Part of a small language model's weights: vocabulary 512.
Each number is 128 + 32 x the weight over its row's rms, rounded and kept within 0 to 255. Layers, rows and columns count from 0. Numbers have three digits each. The size before them is the row's rms in percent of the matrix's.

# down: layer 3 MLP down (transposed), 1152x224, rms 0.0257, rows 484-543, columns 0-111
# up: layer 3 MLP up, 1152x224, rms 0.0671, rows 485-544, columns 0-111
down484 079:142154157113107093113142127083148078131157138144162188159117105105106167094105104098139174131118068091132181044096142178080092196132112106078122127154155124115121171157120131096116165126204176077113091162099156110114131094129185212129101137085133150079122152133129112119045091153145132195123157128136123116097112198154073157136153134170
up485 115:064119113139150140131067119125168090129155113175131162166169119123144187124158088144128104153150111141143117122115125090151133194143109094146101115101143110099075123157125156128098204093140083123100104154148168149106107127125105133129088055150136176143211129156124134183092134073067143134142131105093102118194151133135067132141102180191
down485 110:129165112145137161088037161158107147132104076134065122142133137165126165141119092170140074128128103162147102141091171107204120166169091064111094125139147153181081114134083123121106172078143129108106061142131149092144102069131101111089097113114121137119142112138124131106133164052105112127142128175089092093102143118101075125116093165160
up486 071:166136156113163096098099125161149104072097105148101126130118130145124109148090096095089144150094141161112058137165091190107132057092106146164179091141130124121171160141122098090138131125110101150115130130096053145153135155113124136103139121164110158103166070110090093125067063099118110088144137196111150168194113197102110132153120092147
down486 077:117134121077130075176114095099136094077084134152140138161080156159134143137171131100142158174143173101125148126130149110133104079092196165110122138085119073089161091088100050156104104159149136074121097103149126081108116096139147080140092134152125127090109072100163092193143133096112114148182124118062096121073144112184159096077083126105
up487 135:168158127145109126190158165035071116127158078144154115155090123175166127114144181153140130151154154129138123151086163154115154157149120111180113055123095120172124151098104083168143150073092124121096143166127090147161177143125168110125123133116090049138149094139106027173078097149143175152098132071132135111087113146088135129081135144101
down487 116:121204145171114147131149153102125141140144168104129160176109139086120107116170124121145095155104124174124080068139120120175112137148054156100095125106099144146143159114144101127078177140175102117088129140050157125114193133115110157152106144128116170142166145103061120116138118113086155134130111139151077148082110157129136092124065170179
up488 155:109087108184132141121134123153090134130112139088115124069188085071142077127145146125186140126122140105185183126174185227074071137181120170170111154146106116114167133112111114186128125075142099081162054111123116211173147107160077106192087079118199149116154147149142124189122163106152141113149134110166135109085131143154152161141121135096
down488 153:188176092125109149186110098124116095102132163146177171115109143088141114119170108083163170144125109133066083161086151093105106142137110111168151087193158132076118149132130130134128124125139093146104127140104085119139143108157101200137125147099168135049143137100083129130072162089134069131195114047129124105132093091138169132127114102124
up489 082:072111123107106099125163085145161188175112119126088120098171052114160163108113113166133057155134103134149144131120115073131099122093132153117093143147129166102099107098099143116072115135090119069134119043063143205123171121185124146137103182101108157111106093086091122116115136140136122075127110129152166162065179123200094089102175114158
down489 105:137146134130110203120115099107162130109213103078128092105177111236101055137150185135133131159173134101169136122102136116151112117135123079167115099114161144062183145129061100089142113100158155179148064172120153071125175105137152084148161115141125127173106155101125138122114170096114149147115131136146179171117100117148135073187109135149
up490 098:200120179163166109133102126129130140144121160109124082160150055111109098159097161148120198097161155186172118152140168166078087143139122145098079135150124121120062093089110165179166157075050140086137148158128166169181085088130138120121140120147122154122158108145098109135059156093177136142065135112137148127175152094137110112152190135182
down490 081:127160039199103094116112158105108147138091156078122110136134111145140115100142119112125112146057095139122116101117120147121137125132118074167120126129064065143157154122129115087102187122117133167106109130104100084151175119078103147159134130190165121152135156069078127149084166075111120201098104120104081134116080150088158090144089125107
up491 076:129097170156119156116034155121107108113111091185138130193103151120173110130159145115093133134126117104144121024144159101063182077145160103177165111128065150167124158159167096121152177148128163152080139163139141096080132126124182146155142136183148094148153094104104134136095144124078169125129089150146187172134086093119187104112100118128
down491 077:133142085117115058126105141114140089087084164083099105132093133171102131096084101142126148144024154140175132103121111163127141098149149156097118134141127131084145100073089102119144083111128125136168106051125173082132138066057113047078119156096125125098135098072183112128158085150118133146118138118087080116119159144176114099149152083141
up492 120:124072120126102137110109143147144102074124193150157091122175111142131124176180163146129131109108105113159147147086121140100143118102154163111124059110086084095123125138186136124107187147173126090116083132154110063141128123164211112109103175163088180199150166176156156108084094093167107129163097114178185185100158171139125160111149150139
down492 126:169185105080122139113143144066139105045126124090138113145066101153151090139089159166159065145139099138156055121068098074141143232146174118101167087117132186120089138130148162111086108147159135088108080095092163123180175078142141167128146136116120170131114169129139112143169101125125126176168095131148163177101141101134122131135213113111
up493 080:153112097169102049134112118153167131157101125115078127123130082105086176092080059156120086123190120127157128208168145123108130118119112137105101178165148129199079109102144088147163088106078129125071186137114156233143123132133121137128152114086107114104127111145141100154096066130093133094121154129179145126085183123161061167106135130138
down493 092:172163120118098160116153080134135121124137117115145111154076106122106119162182130164188144141140146129142124094042165146131133087167090122167103126148116156103162118154135155117106109133179174166135068162122138060192119132105175149108180127171215116123077156135113118093152085142099112174120160150122125121162124103108175082178087072126
up494 111:204154165135130168085099101053110150135177117147130094124093112170110171106105109125115122125224106129123148149121144124090154177084100071154054104094139153106157130099169120108146110097119131136153107166094123140179128109177115151145138189096152114167099169110090089083162080098109108089157151198104155187090146123128105121120078207125
down494 114:124139139143081135130084117140150101081171135142097082187088124107099120136113133096150096149178127127163131114099102124149073112117100041157169160119168108144148106153151150130050174134141097091147087140113059151125096099177119060151155111166086123124110109100161154151157137021145136088152106145121152103063106104160146178144098119117
up495 077:157134137141137148065147140183124108060148103115125123110179137171119126123082112083072167093116161135151120182151177149142152090104131129162154111175128159202178187105180109164154108095139118160131064138001123130162152110109130173110160140114150108118084181181159098135101132077126099086135138117146151121178110150105093138132119097119
down495 074:083091131068124096162062088126122142113170134110117121150074132130153118125162058119131109120054120097101112055119077095087095117130159132116060118146133135059173098135101106126146069121158111122143151106079171112099152122127144089087092126130108136098106084097137144098084126095083128118154110174086097098104140088172112103121119157134
up496 071:129122186096097035170092109159134111174107159108119148123132113086134136068106157142085118095091089171079145177156076086146113091097108164066062118136103174099098079091167150180089163174076167089116153115141075139129089153183139112074146151096092118123128099109135176111115144061152082115117144130119151101099168150127167140103110166098
down496 091:166165149127108106089132108128163166151142109094158133137145134124147068149173148106158175186085096164101110111142116138142144102140109129147114116143141130146159190075137114126120156138145181171059084119172130086096142075111139114137115113139095109130102178084069138098192132124091081181116117142136069112092111097044172094136085103184
up497 077:124194106110098089158112121168185093114197097097139132125144110143109142120142145133189130155123121151096116098154114169138095138134081127149077153066168073089097087115120112078090083160151157172119129130103149158105143155117116088131096061108102102153139157101108102147143186132126135151123140086093105045102121194169072124167150085178
down497 069:133084117152101163114124120164125142122150120131130128188149132108104104150160163052134201088149139171150138167114142106181116136161113135124125089099114101144174217119114117154153094108063137092098114122113136097074101080126119126154144136210127166165139205153058152132113139077133063147150114138133112123125140069135152151136116160058
up498 105:124095121105074182132138050198172101149144177120136112089134109112146137113109155130123132138156120168162221108167101163135159146111124133111078106118119109154096084161108113109147136095083113162114125137070152102186182124134111110123125126139161115137093147124154158113107113122079141121136176066132107140153149130105060189159207152115
down498 106:110063107164086101136162057137128119142099166144112126136166146061104090115123140118150087090156151179127128092076098165108163161113129082105108139126128119157187121161166112177098141138116126124138079165070150076126213067118155183133121128144090135133100140090113220097171149053122161128140129104076105169129176126071148112136149125103
up499 136:086106124115123133157160155165119117145107112153092165042115124097136150107109103109126193092133125141126090141133149141163127117115102106095089104114090099108179118130096043148098145149110129071133114176126110148165115119168096089136066114160159127140139081124121130158072114132168136090164121164157103188201090142151141170145124119138
down499 106:127133091121049136175143107114127122119114129135133129105039162118177131108142155085119130176087128098128051032112153146095111166121107163113147093095102153053190106047107081177164133115152147115108107164115137085113179100165192095153166155182113131147102119166057171102078094083131109142208066099115076071142078130143179140135144121130
up500 103:109109166158122077172146152170148083090132079214099077153140095081113117097114097165108105178104148111182128111091141136095125164096126138143143051136097141137086137194164158180111143170078097141155125101123104145109154117165102134155143138112180160135178145129146132147168131183137163135102063153106168135132123113124137175056141169120
down500 098:063111179150113134144103130141112061104158146100103089124152081176163167093145130158140087115103202111176116151104093128093111125095073111138101146181127091094166139090150111117091062149209129176129081095098122099140171113127165112162146100112151114146112166144142177052145135152097094118135118121127130118109159159076102106134157118135
up501 092:083179106138133110131096109110116114086215176138104190145111157175129177129161157147121169096090093132134137141181061124154127163146084098153111113162134078106153090139078217139148153155112074120058109127048147135126177198098132111130136135119083184147153183100155119116113149133051138167108130071102102169097113145169139174177181118065
down501 089:101145107118133084161077110143163098072184089171107162174109147124096167142172115068135098063124161118082175063118115147126136163163122145161121182124129099128165102123134181146148139163107127135141038094058096086112181066130149124187145124134118118070141154099117145097127133149093161179178099052077082111114103122115114131100147120136
up502 070:166142114139108161086173143075118177084148149113146148053091121158155145156079079100109188117116070160094133143109153147152138090112119155099162049145126156099142148120130100115137188057130140136133114089079074122093149142105118182068159132140127135082078143168152136127191125113099130124148142208142098134153117131074141072114131178075
down502 066:092165122123147103169151139159165097173148120042092138149156168165135157082193113158148126176164104245164143136142113145138135146132143115140069134140154090181157134163113137152148139141190101075102151116110180161146124130148054114105133137111107121125170136114141100116175110099101134192129151088127162084098175117083079146117170148193
up503 099:119115176192100113158129142145065097107103105155180126107126087116125190145154160091105147117134162190139208143122145104151119095126124109110139143182134090074091099102130142208143177126085085201088150141143142102173165076163117131120063213103134140174149146065162101133079130077157109152110134111059128124115128148103166148114095109132
down503 093:117130101184149097116114114112134129071187091114155124139153067136069107160148034086122147094131149106133097077083113094079118093169111094156172060136085095121185094112094102126092164084194141159146095147148083082158131122109162094104106101175193112100118137085121139134123136100104089108145093123075117161097069086095143143191149093121
up504 071:097128103073166122158107076198065108163099161136135151103167075169151140088187099178152124132113157123142204144119122060099137137128075158145114087144089127127080100127136161055147154162075169114133097115168098118163122137135165143068094134116112119097136106130169102148115111127164080093085120133164121135089133139142116134171116123111
down504 087:135143107157102091109130121098151136089083152093140102147100168156097098095154085148178093156136119141119076050108123090133156172197115130175158101116154132105098183119171123125107202130151154116120070111137094113102179142112148145142163122116119131117130160137101145097161152116121069167103132108133089155095022128024148131151073121141
up505 110:168142131170166123145139106165137107177135161136128125092140085059095109128138106113138102138090109172136126143186127105089082132123103162082114097119130217062089078140089163192160130136147136075149148082118159186101091140116160091061158121084110167142139084114162139094053140129203159106128083158169092155091155115110096140127165111116
down505 098:162152130146082101143141085129124108132159143073148139118111112144129039153176157114132159095124136082115054065142116044169079090104097138136149145099173146095148170114098127131092144136162144176140098114150103076028114099143166099087151113095121085165152154129101075096089128115123112193094109135056163213120130096077177103165127068158
up506 117:142134113103112144138201186156125246178106133163132122137091144119132161163161173099130160107143096112162171100131126191116183167125112135198095123026163118086104098126107134131124108092136095061173095099093173124132138139164133159127126087110137190125161118100130190101109104144129125135119110088072137129079127098125157175075122105147
down506 092:152142071121101135122141095109101140100098136126113139151096117117129155131123153127122154166150069089172153086054076192076098132113094140159128116061135163125136163131143120112122173138140141106141115147087146074159110172162136149112157073106098171101139098086073170098109078138067095122109093108107168108050064131119139129118149113149
up507 081:173144104173118165097110129126170067101105102108119130119143098118132119166154124090108163130155120091151162116129180131147112113122143144055156085126141183164091122174148104164103155167170154123160103113203146106133115139130156151134116139152088188118085115177119137151115123170168152134114097124100170140139153088124074113110105146107
down507 078:150129133173080179130102059123102099087104178085156154161124106116102123096187153082167134178079123094145116064086143117126109097149116088163124091098131128167133137135136162179067185165175116116133072129119105082126114059121118117139124137168112124104109154100086122101087201115141139183106077117090149111129150129118114153168079119120
up508 111:131151169129108163137098132113119126101129200135106136135081160075157100056133129145125131183091149088082094075117074098134124150136134082160109111094070175155123112118134173123131135154116149145139163124175161156097164110127077145140131130148164141127180122102122184092126112116120181104129172191094154092214180178143092135115105120030
down508 109:153154050233088112136152154119190077139140170129117087165077145120123107104140175120132171109144160103116147091107120098088157092132110164159116147113172132154140115097123089125118093169133139181124135161124117119147145139110138105182089122167075077081122144110117196095120116117141147167139149186113156125165159184123140127077079078140
up509 072:181151174145144131129181150144169112094150174188112184107153136138121115120102138112131160132161124133175103130115148133152113097115100124099075096143139138086194114227169122145107127131121127076121090082055148126152123167123084176159132105183124170145114090128145163203124124100102086135108125118071063077174155141162106111081131113117
down509 070:056117101093163083113122115151142127103167070083129113229139098183134096146184126137172103162078152112165159120163090202110124129159104123167103168088046079153216160095126141143126111129185131140141082123133134114087187083145131100117154122193106099114141087125103102113110131076089103182131139126107095148083079159115107116112143143112
up510 112:106106083172126078149112147125140084189156186096186139174167162067073124140124097164104113161113135111134151126161069115131164114118144125164101101177158097090144078117109158095129148117100188191122152198128155127083106145119134126096119087132150119086131092143165103135073067146100145120065119137149113049158146127114089137165177099127
down510 108:131159119169145124131069157174151166139140165188139073143123136139104162103138156117152109142132160098095131078084081091081210122159171125148126157151121143128151111138147111114089138133126130118146053110104132083125130081082135200135141143145170108092097183094141208118160045112111166166133133097132161116127069100121166119111124161121
up511 084:160165189073077130091112135103189108069125116146128133155131154154138099158154180092087144207107165155088092146083172094173148116102138091189140125158116142113147143066195092132132135151146139162137059196112141127110154154175086162142118109121078155153133188138086108132160173101116078103091129106116160099155128190119128143143148120157
down511 089:120093052152057155115201146103143163100108112139144095186065152149153094129135131172134081120116090108150152154090108111129085078104206187127148095117115103112139086144119137108089102124172136047127159106161112111161120111163110100165104101145143097105095129129119150114123076145094139181134091113160066101058107127204073130130132120051
up512 080:153163177100188142150164134176126106096104100159115084122102126156136193143082081151104184100114147173115111169117111109099154151142085107120187101135104138137121132134147128105164144100162118115137124050169113113178142118103156165123162110116126136130105118145149146109116081099158132161132100168100132048171108121088133132155092141089
down512 086:044091083132088153151134144117094086155129165105091158174113086091101125089096041144130108130115149115105136069136134079097109115122108146132125112154127076189104104075117102148052116141131136120115122126116135126117132196151116113160098130123138124071097143092115116113124086123146098133124057118105113036083137152123105156127184097141
up513 110:120209144090169106168166139057135117154130106129135098096074085172129167125125104152099127125092123131103133138091115119101083135167153097177096098086132115133087164105199153134122118120097139145114158117136169169152105161127102076148121075138119065126142120097131152163098067092195164201043150104140130061188118151158039133174124126153
down513 125:123189094089108187114084161065096160175141104104101122162112128167116103149081099104067126115099102179143129115102131173088088075095104128149142163087096132166122185121136137116079119131131109081182099128118109147170142110152136133144134140134121114047094151099077153159078138055153121115034159046118132082129050174127085095154153100062
up514 145:101107190129138147129132130133122080143075172160099156142132049086127044112140173091160088141127137096121154080112109133102101079169174142142100113072072182126107098097176149171109156088120159096125091097102129171137149124132145102109045139097162190213197111123138167156138161142132135153171147140133149097141135108112157165154149069116
down514 139:137170149127108130136125145089185080117043126142107163180103137090137108100144154123118099125131132108097183129049091096158126186151124127097128127129137139128117129160210215097101107129159133113130123159065111121149134110153097137121088129127129168128076113113149097137138096106138087110120135135153107157127073110144140136094089075141
up515 081:100146119148113133148168115173146107132135157103136083112160096157119171099120113149140131130103134193114122187160115169134127120054165109094129096117169078135099090098106124158105141141076149088174148104107138135160147134139128146081130096105163189124109142126184108140093109133200134095158136137136130086062171140139055134140111080107
down515 087:129156112160080188118115161072132118070169061108163078123110112175077139122136092097165112101116097086117066086106172107160144102138160117131160142144166140134111079108209126096112161154141115133124058147106089065112152085125115157125128127205151112085138093097069133089160153093086068206162080137125160131142040110124165116157105127131
up516 102:151129148157164111143125137182151140184137159161132121160151099149139149144148156121156125143146070130150161125118111157105075145095143113113095086113144118155139166148094123111127149149116145120096160140121118129106117096124097074150084100189163119158161122146116120157076120164101144081091085158097169104062118110089154108131140153108
down516 090:097207185153113121092162117161126143094108179111139166118166115168159087127145131101154111187113101123105136124169096120129084175163143117107135140099165070166129186045128114122047162138169123183141121102160145098097165122163121131077111145143140116144158143121125141156126155076089103123092059174070152112098127203051137107206083099127
up517 096:126077144173161090125132131155123122159061144115107043135146102107121117159098122143149149099145143138164122121113094130111099125093168080148142146113104174123090070205149188219122124134079140110094120150142118142118128105099075142114164084101160182131089115159148164188091143129159160064131125176108160127139118088165117154129186132061
down517 080:124144085068138075116126141105172065158081152131096137091105146129088110100149147142134074104044138134145173142121131093101139151156158090175114150080129134163097103137132121087108101100209114156115069083101175108153156146104071129165121160096101140095089091105112103116131097110100111145173126103130119185074095131100084113141177129149
up518 117:121110135132042110148113134148126123158149081154193147115103065139129151111164190142092126093129122173164171110154120170152123208088172147102154108176066079091115042131172148157159143088117122037149093150121104096105153089137137139093181096096146166082140083119141133116150118151154149135122121149137162111126116139149166123147080080113
down518 106:115176112193116085143151108163163143118184093119164172127063027158076152119161161088125107122092111170096078088123100161086117149111143132107081080147066148149127120147153136119137149155204100087091081156112146081118168101087127169106138107134124130124105139128072142072131078084095123143142099126112113099110082096098146126168142076120
up519 075:127153164145120164151109089126155108080126111149195132111092155172138087161151069111090135108144043109150088112143076095178136103200082117173117100147130177106167165130156091057107120116147090118100113066137112111137117139091126160133119137175113132130120196139136148144173102139142112130085104121106124191155143141065167129140062189136
down519 068:127133117088149157116147144115165150052137119095101079166157119120163178144144115193184124146110076220142156109154146129118128192157155130099133159085111163135091116066134160085126162109110083129133094107113105127083163200133118106119118150096101157145108204177167062100163111098138073072110100093138102050073081111137103162113132108114
up520 105:110119143101205110130148073167193163112084109102196129130130105136136116168130177131164171140112154169119097102090143135105153115102120103113136150113045114099107090144154159129193130091103135041145092111136123120111115167103140118147180121151114136162139097097197150099087073110135149167104181105094164160125127134140141150079169155134
down520 078:135136125171122101126104095087122201055132160103116160145110135126045111121135149151093074115112079111183101084132173075088114088140070082118130127106087131155141176135134156110122180123117144155152054129126158105123140081114130148133141115148144096165149144091085142088135120084085133163118110130133132171091111172104102097145130147138
up521 102:151090159110126112142093169116104132113178120128141122127051097141176177153094110129178119172087143073120168119164127123111084086156126133165065079189138121123146101152138117081101166103048139135138119132089119102163106139106081127122087103067115111099151106106153109138118107179084099090082151144152136099089128090079085132098167096151
down521 102:101125155171062119111119165227136149117153165135112131180110125140106133091220089133147083162105096096104142160154099126158121149176162109134117136111121159125164178051192131136088158111214090101162050149123143136094099092123172158149142155133107103125132147105119106120179079106102087206142133123161105117065089114066122124143137144126
up522 091:178100106120142069163023129146138103105187160103115135125171116152126145159082137185159161125175092153116154114122069149144167141133137197108155014091143149112092095159102144134159136147078159162115137103152126146155092191160115126115168080156139100123113164160111184130178111111102178221127094075115102079083110111145137199141101131089
down522 111:100124069088137071169089200166108140136167104072178061085110136101133145126121112101161096107124138070139121101142142209093127092191110135111127165121125104152134147138115130124134084093130098141152049119110098086154174127162138170132195129125072106168104129148119145113115070159078150117068121129122147085114093111083091160100162071187
up523 086:087133136138144058167127113134176068161136143133088106133053122122132148131136089067084047173146083137125104121134071121142139129116160115143057109120160137083104091110061175119136137124084122135148099166091115157154123121119124124126126106110116087162148163121129104103129139098140161156109100100142099099128142162143168149159141116143
down523 096:154135146169111090126164085142120184179175156130106116121141099161119099159201142047170164134152139133093097096117153157156162122177099119109115131092097145163132134096085138158182129138081097139118120158108144105074173070098145152130162092116166157112149169090076122119090088091105149109170095136102169121121168125069197127189125134124
up524 075:203195131123091128157197137161135139135139126151085072095134128171132170050124151104161101120090127192132097112150116149130112104112119116067117121232195160134140127091159084126172106130117098102154143103103118137201125192128128145108101089118135149119106158049191123137166093109152138129104142125100131129093121167100087113127200175119
down524 084:087054133108140212143100112078143166187131110159147117113153138098143115139145109069080098112154205095071155142144157167099098115082101122157155142097065149111149110138128200124185074093057079195184129134090108131101095135087130104089175123197147123146110104141186170099088211124110173100164109150074110133153130168120145112208132194131
up525 120:165128120144117156055157068139145134099094179103136134115075125078156136097158073134120102116185156102143125139106096096136180120069125168052166178109144147173133120101148186049100185174157118131137116143114148136106152079093107139128144178148157101167069115082165142097092135103102132071086181089158086161132111108085057066139101184068
down525 113:123153112173127091099127076111155143149108183103143179086108111147083122119179151092156154153157101099141121088180093153087175114099125180135133062179139053111207185128095184121103163200203154127094129125128168099127157081121131121163104143149139114148136135042160144149111188097080105164102094076177115129090102139116103134123132104097
up526 101:125143105125143096137131137103163094068104160095128130091125090195185164122202122143174108181099101143127121141158142160084073133131096120136098109143159127076087120085094099164183065133132148098107176123126075148130166132165139165125136164107131150100143144098151134135098101115130107142168192117135140159163107115196179152090185108149
down526 130:063113093118125075133164115106129086076090157083144116116103091157143132093157145085170155136086074088117066058140084172149105123178113090187104142110139123120174180081076146135156068085155084115127128108134123085102147123159160207128132136144112107125078105139089139113090085085081097181168219144104140154128080132084159149106143107102
up527 080:178211139128098111164186124132204089144134158135087124090083133143104160114163082111065110089083119176137143160110136176095190098141093117116072070178184175148094150108080117124126114133106165148132111072108133089165172168149143101078114110139120102096100153120157107142122136083132107126111180148122088058107176179154107108080056157088
down527 091:064080095137153142147100105101152136175114087154153129096128128145144084221176081058141134084157181141128187110098117131144164074148137164125183119122093095124118162113112124097132084183081146069140173159135162138082166142093145113115155121171159134144108126140075135109057132048119114118141163163083153086195097130160167188107098131094
up528 085:129126126136113146110127180106133142074114145167109168132083206081153135115131083074093100152137103200135112133125137103159131087122154098152169121171135133160128168154133076167111153091200111100131080083107090102158121167072126216101148143115134142145145109126123112096181127128126131125124131124123066176179069102122154104123122117172
down528 079:102131147107131088142120119129125090120158083092087117146065151155146111089135148115181123156069232107085128031105085088133103183161152124145114178188129107101136089113139108135129127116205108123124087132175128121079142144093193107079053121128142120093134168153126092141120159094076110161119100126099125160102109108164185110109172116140
up529 085:143126154178212173118033097109101105191134193115082153129132134129097117105126061087080147174110086171117144118085175160181101144046151170072116130108165139159111115098139130104145148131143172198133181138133122173105113125165095129113163069107169133093155153139103112075100159091117128103105079172137076157135133127190078076129147207130
down529 091:139161119167161114157183162117063141137167105113127170118188168184153164104157132100129113163111125191136214110119190133137187153147102116118101128096083170127115113057100120114099166181174152165117136126085173144104141108111087145200128118137123131154157117124119189083136107074091122139130146072105165088071102165142133091186128123132
up530 120:102145132146121194107164118137118127139146092110176120148129149036114108156172118197158167118104120142135078112192093127131137129162122113125170119123144089120119071169146119108138100085048127127117144124090162150105166080104151079119125137084113144154176116100059135135111135101136139180119159055097137134129164128082109134128127142133
down530 105:134122136109094206118132112095158136079146097101194133119121114097119072128140122164114142146119107147099087146172141104133187126133155091138142141128207147149170111113160186139122074170103141096159050158065137132096164109066129114136159162091145140149161143132126174135173139141084126157126146124181111142170184159065147129147116179138
up531 097:130093124104108129133102110091114171109166124066117203176091128137121108106168096099150118192109133131105116153140085154135206105192144164128077156084176115133080094165161121113140086114131130137112116055064085063158161123141176160117109098085110188101131205104126087189153063100101177138131180076156169137155102168092184097120180143147
down531 108:122130148111117111104063075096092150088210145101090182170138114116081079108155150115150136177092132132166123076094119159125154135168087065142105122085156116173153130129136136162151086117140105114142106141057113108098145154087080143100113098093099181119130180114120121168096125071108173135149140140117131134127068150067127140177214125143
up532 086:172185175153107150137102113168171098157118099111128137150111101129139108113156058109136172147110115167129079109124089174139121114096171112103184142132107138110129141181144167149133134152132148186150107103146077114085080149069129124103162027129081170112106136133098096142105092146124117144160070141108148153149040095116134163140141098137
down532 093:096139111094115125115139136159145154117078143160128118106052090102157216126138064114089081098107133101097176070146091079127085102144162121067106175116054113116069072061090099088100078106085094130130150078109162128106040144082103108122145119115142140089067138111142101112128120140090122174171118136150116113110105143151151068111099050094
up533 087:182145104132154093153181106171148096098110094123099074070162112126148131113129110129147133136123148117162140084167060156179110058129124186080137094201150138096115087135144142080169122133103160120131138128108101166177093165095105126113164067127110161140113147134167118118006077096115139113109082146120154119091160180127103125098152116071
down533 100:135090117098137148120080154149184147103167137159078106155086105125119162121185089102154059089076131090141207135140162125140062057135170200179087141119102143120117112099090177118123075116154105153163122090103121189105127112148125075121163091122156115089076156143176140135163145133139100121137164124107094110122100127228101114158149127161
up534 106:079128117128101154086160165136101138192105170171093152167148093152125144171109161165122104148163090134122158099132160128152096100133174095111113140110112158112134145089130102118137102113090112142122116170148162097156117136174071128133084185104170169135155104162130159140144171108144125076064073152093139140100134115212145162110151148122
down534 105:120163130170117151112165126104099160159159144082120162141115105202135074163169094103143148169089100086123120090120078116124124099190147108150183107063106080099159152063149126103096143138156111120124089153137126090115154119169095133129171129123101078110147175101080178152103147110092126119075075110121157102041089149107127145149088140103
up535 081:056163133101110083118152067174107115134114177114088131099165124103168110136082102138166125136092123151102110155153074131164128103122122157091122141150130123061099112071052121076103127159114138131132135176142102164140127107195136153087125113160153160115150103119155111164162119114091122150093156154121136107120166210182120135113106135104
down535 094:114142157158148081115123112171097062125141126106130089162152142184152099129174171065172156137140169125169094128144128092144087126189199165133134164135100102172155184042149141147124126127110114148132104112102115082124134085130173192133122109201104114120114119115053138115115141121088132155125174078088091139094108107111151131136089104134
up536 115:078127070136125075076084164090145137182158134112082159122132144134117201136109092169130104122093115117068095193097100169124138158126118117109098094083086144129199136138119113114105102086153110125168115067173121128136095135133101094116148131133190138064112060112144102104113045191112133133150124106110090120158099097182123151121137151130
down536 118:144207146146100119173103150127147118133186062131101150158128153115124105130140134175139049130094146148046074107134167133116128112126198119126151072124113150089139116121150118167128137133143144099110078148077136107185104142134109079106166170112118133092076069143146161144151139172103041173099105203147101162101132115065081131093115114122
up537 107:092120146128109090130152102115149114172122071179133097157126096115141112156089116146146117115141178111094100088105122101119125146111150106127113175130114174113115078177104184109132101161041163148118176146145116148081166106117150111143161146120191185172128160130119168200083106158137143120140100141095197134099125190140182115113163127049
down537 108:131157119139166112145140080145172118122132175136075066134093091131117205128149131107081099071077106106081111162156109096111162160130143102128161117150127101133163187103147108131078104085199126141139083057085137106124136125094097121127072047070144145123080161089175118109209197138105108081108081110114072138094079130116069139167099124166
up538 094:088121075160129105096096156181122209114098177126145113133183158101139067108175078145110154094159155141180078132150095120128139171101158134106088104115085106094149115162141154153066112132127117111156154108145129090109143127100134107124149170112187106124139096160076129185100154150125190135129143118054161132148103110146185148114162132106
down538 095:091141118141112184131093069114153156085112170162136106152147152152165103136201069165073084122084111131143127103181129088104096173116129121161094151141173105077107090070131156099133106119166114126092097085095132088115158128077174134150064168142110087097141081130043099131155156126089126127208092109099087141132136095118116066172092128185
up539 124:129069091172156108146134124106188111089117180093067109173113106090111152166157133046154163126126129152154192099137106169142171116124140172065126082115185126129136104164075166135122144180118098098095123093144173138132092049182129153147137098134105122224087088139153136158103132152162182157146089090175131108063184095120116097159169156104
down539 115:148108088120120112178049108095152084118105151153092131142029074101146110086152133062178116134078125096180142121148131148102175113095141143090165117117196105154167175135110102124081157136178107142109087041161150095127143060142147155112124158159150134154083090092126130141127167166089183191110064121128129116094173149145128158141148094125
up540 077:125178154183123141170160141039098149129093120095134077171160170172162084145149088100155146144178162102116111174137121169147233115115149114104140116127125077118161131111202101160132197124192114125138144177100171157116115105130108123140156079101098151144100171172139088133233141142165141215143146181152138129109159141120131090125108102173
down540 084:114175097140111105137161153147204092089125068077115129129111173156097150086157099146104109138141084152136113076076110153134090148163102101164096112095138119145091115153148115128108158129183144105083078124101108076151119094155064159104153129107111117075084110088118086113129100119135075135123110126160101130078084123124077088126152130164
up541 098:104091129174155119149153137194109140112134138129157196131166140099130132127154108074137074097117125075134104105156091098081149148161116093139103101184118089159110157147110094115151155079066124125102105131116110124113161165119177130131157130059114168125178158097137135102131184132162152161161048144142103128099125113097168127111134136147
down541 099:074056129126148095119082128186124112170137118096110115173088151158134179073134133071139167131099181104172108136165118109095130211171122128091124113162142165127175175094108116116143147120163186129137060120104119097115171166153196107153181167151095176116089229124187147077143095051104145182166106097103135103082122098143135164153149112136
up542 137:113152130151140137160139104168165122076135093218104103162147090146114183148164129148171079170098165143161108148074102104169122201152120126102154029138145096168090161108183105137122108099102139208147106062159176093140157119156162119170123150122058102099183156135088093093152073108145179176187155127055165081111131131160150151098209154126
down542 136:076111120113095135168105151163175074090166152130083125185131100162118138123092122151156137162109120108187080098158082097114091093153112132115165116120154097171190152108075128116020136077187097128182047141084111107130157117058081164208058130132148133119151122125168151098157118131137140139157119109106152125150187190156082127143123093157
up543 073:140096130171147132114194146113123141107150111134158093148122061114144135166178097151115084158141127194090134124118126150128132147175166128107153096194113166138137113184108112090095169114058139132182135128125112156112138127108082170145174159103168127123123041125106138103135073122176188132140126145083189180166060119102122075117107101078
down543 077:071145115154087152146140115109134091155182157083079103149113107135122105173180108142105115096093123146100097082086091161128157103162149095103128154099109101147134056167213119148110119098157072090150148104104171079095139137171114094092100109120190119091178158113070183117135126103064118132119096104124158116112062118091115108130147156102
up544 091:158181149104119152129167140091162133079142124100111135132135172164167122127089080128091140108121097143133090203097105149162116141134156127159196175199207115187096141051143115112172135124159138117136161106074069171149132146137127135059159144124133138140111137159141126097149114166131109119096136156145123100172081165126154131158111148155